From a checkpoint of a small transformer trained on Wikipedia: rotary positions.
Each number is 200 + 40 x the weight over its row's rms, rounded and kept within 0 to 999. Layers, rows and columns count from 0. The size before them is the row's rms in percent of the matrix's.

# down: layer 7 MLP down (transposed), 2560x640, rms 0.0345, rows 1039-1047, columns 320-399
# up: layer 7 MLP up, 2560x640, rms 0.0345, rows 1040-1047, columns 320-399
down1039,102,211,183,135,279,169,225,170,195,203,192,211,185,204,214,147,211,165,216,165,270,253,235,231,110,221,179,221,232,204,176,164,123,284,244,243,245,206,174,190,167,210,208,177,176,214,271,210,164,166,215,261,195,162,236,243,241,263,241,182,201,233,125,234,207,206,256,206,159,256,173,185,227,227,198,151,238,198,142,235,211
up1040,093,194,259,156,176,199,166,174,245,215,145,187,137,165,190,211,138,208,162,157,154,223,223,205,137,265,197,198,211,198,220,224,238,221,211,215,205,161,185,320,183,196,236,126,128,217,194,170,189,166,159,147,169,226,296,152,200,236,207,202,256,147,156,190,237,221,147,190,159,188,163,213,214,200,157,227,262,324,236,196,183
down1040,092,213,231,172,171,228,156,219,162,194,208,176,196,172,227,180,183,183,230,164,196,269,172,231,238,237,227,174,281,176,255,192,170,229,230,184,231,179,233,238,242,202,189,214,185,198,242,205,210,211,166,239,136,194,250,110,191,156,212,210,175,193,190,144,141,198,169,166,191,130,260,128,144,168,176,205,178,209,196,197,242
up1041,116,248,186,190,238,266,168,191,167,188,255,215,149,193,151,208,196,196,205,137,206,189,251,128,261,166,263,209,194,291,282,210,204,220,188,222,213,204,335,171,192,171,270,206,225,214,205,218,142,144,180,229,270,229,132,204,184,235,223,243,188,180,168,204,148,252,174,160,205,220,210,293,174,188,150,230,162,212,190,238,219
down1041,113,339,280,159,201,177,195,202,186,262,226,194,196,164,223,156,226,248,210,138,240,208,188,204,228,151,168,99,185,195,201,243,214,192,177,232,220,180,250,230,206,217,125,133,244,169,149,190,169,167,141,227,258,190,174,188,261,174,196,265,139,169,165,236,113,223,239,188,207,189,176,194,209,259,104,205,168,208,173,209,189
up1042,105,197,166,142,186,290,147,254,258,155,133,214,251,224,189,200,159,225,180,256,216,164,183,196,189,226,209,274,146,126,112,221,215,195,193,239,151,154,221,168,175,168,130,193,173,188,188,177,203,215,131,151,157,225,217,197,165,251,183,236,245,232,129,220,155,206,202,148,163,241,198,167,189,152,196,146,204,206,142,198,204
down1042,097,215,217,116,156,186,205,202,229,282,171,172,206,241,248,160,205,171,256,247,162,234,200,193,180,188,181,202,195,215,235,175,207,235,121,197,223,283,184,201,182,247,200,175,83,228,266,180,205,233,132,257,181,201,170,113,158,232,279,236,233,111,192,238,182,202,228,177,235,224,252,233,157,107,187,236,181,191,211,249,246
up1043,096,176,159,171,159,231,179,261,240,199,331,145,179,206,146,284,186,230,169,180,199,212,196,197,183,192,208,174,168,274,205,180,175,237,248,138,204,196,220,221,242,213,259,228,220,226,200,230,219,230,231,230,216,111,228,212,175,145,168,204,259,237,181,194,220,221,221,189,140,201,144,172,247,225,205,206,232,305,237,174,236
down1043,096,94,213,143,171,256,208,249,211,181,216,179,191,277,204,208,154,181,220,137,161,208,197,222,218,218,100,201,195,213,158,272,262,219,220,217,136,205,244,223,198,189,203,242,181,194,255,146,237,191,172,114,251,132,283,163,234,241,248,203,213,169,248,247,210,243,237,190,226,189,159,171,182,234,170,232,235,222,222,148,206
up1044,095,185,183,230,207,199,227,108,205,207,174,235,139,155,249,207,290,163,195,240,220,162,215,216,237,229,172,125,175,89,191,166,129,143,173,188,263,234,188,254,210,168,195,180,169,172,236,216,174,189,161,168,251,192,203,260,216,238,156,241,222,223,231,181,140,214,210,189,208,135,185,217,218,171,133,196,236,191,186,206,153
down1044,099,272,219,210,172,233,226,142,219,112,237,177,165,216,183,176,275,148,199,208,191,212,210,178,226,195,178,200,199,208,262,213,174,170,200,252,208,175,191,192,284,230,210,124,135,187,214,153,220,254,184,257,245,194,365,200,308,207,131,235,209,221,239,167,236,190,156,153,219,264,199,178,169,154,275,232,252,149,164,151,316
up1045,095,219,131,220,186,246,170,237,194,212,201,149,148,159,155,177,134,162,161,225,152,212,190,192,212,206,210,191,201,207,160,223,205,152,148,286,236,205,280,150,185,238,149,206,196,177,213,210,157,208,153,217,216,201,248,207,246,211,184,186,261,220,242,222,211,205,231,178,161,270,208,195,178,235,198,189,173,156,187,182,233
down1045,084,204,208,186,218,173,156,170,138,243,217,216,218,194,206,244,228,164,203,204,300,231,281,153,246,235,246,205,246,260,213,221,237,216,208,216,213,284,156,202,200,229,159,148,218,132,151,148,197,246,201,172,209,194,238,204,273,198,166,242,224,121,248,217,234,201,229,200,162,238,149,191,221,205,164,186,157,218,192,187,203
up1046,097,199,190,185,242,201,189,161,220,205,137,186,193,163,177,112,173,189,147,210,187,175,213,220,253,140,164,106,216,257,298,267,231,148,169,120,192,187,200,221,257,186,184,164,204,210,183,217,135,191,134,206,172,172,124,222,195,200,267,240,194,212,188,242,167,185,232,287,159,160,169,260,277,234,218,189,188,170,233,232,261
down1046,095,224,218,221,187,185,114,205,187,220,166,211,212,249,232,187,155,195,375,207,168,209,266,235,183,168,180,138,260,242,204,163,168,251,193,144,259,223,255,211,279,180,202,243,200,163,201,210,286,117,129,223,137,170,186,195,177,167,209,190,266,226,134,170,177,169,193,229,209,187,182,241,229,187,127,223,208,169,199,205,253
up1047,104,236,206,185,248,207,223,185,271,179,220,238,133,183,228,191,257,223,219,128,178,230,170,163,222,184,217,222,170,127,256,212,186,177,253,231,135,283,164,174,193,203,202,260,153,232,201,162,194,263,156,215,144,242,202,144,159,198,124,208,151,182,184,202,217,269,206,192,192,195,258,236,206,215,219,191,193,254,215,108,236
down1047,103,145,269,267,245,170,224,184,249,181,172,163,164,152,242,264,233,163,175,195,185,247,195,201,275,173,244,220,265,177,200,210,233,248,179,190,174,168,137,161,245,255,239,249,156,150,203,201,205,268,219,204,182,171,108,120,268,139,162,223,150,172,247,182,236,191,251,166,262,165,182,273,158,174,165,154,167,134,195,211,220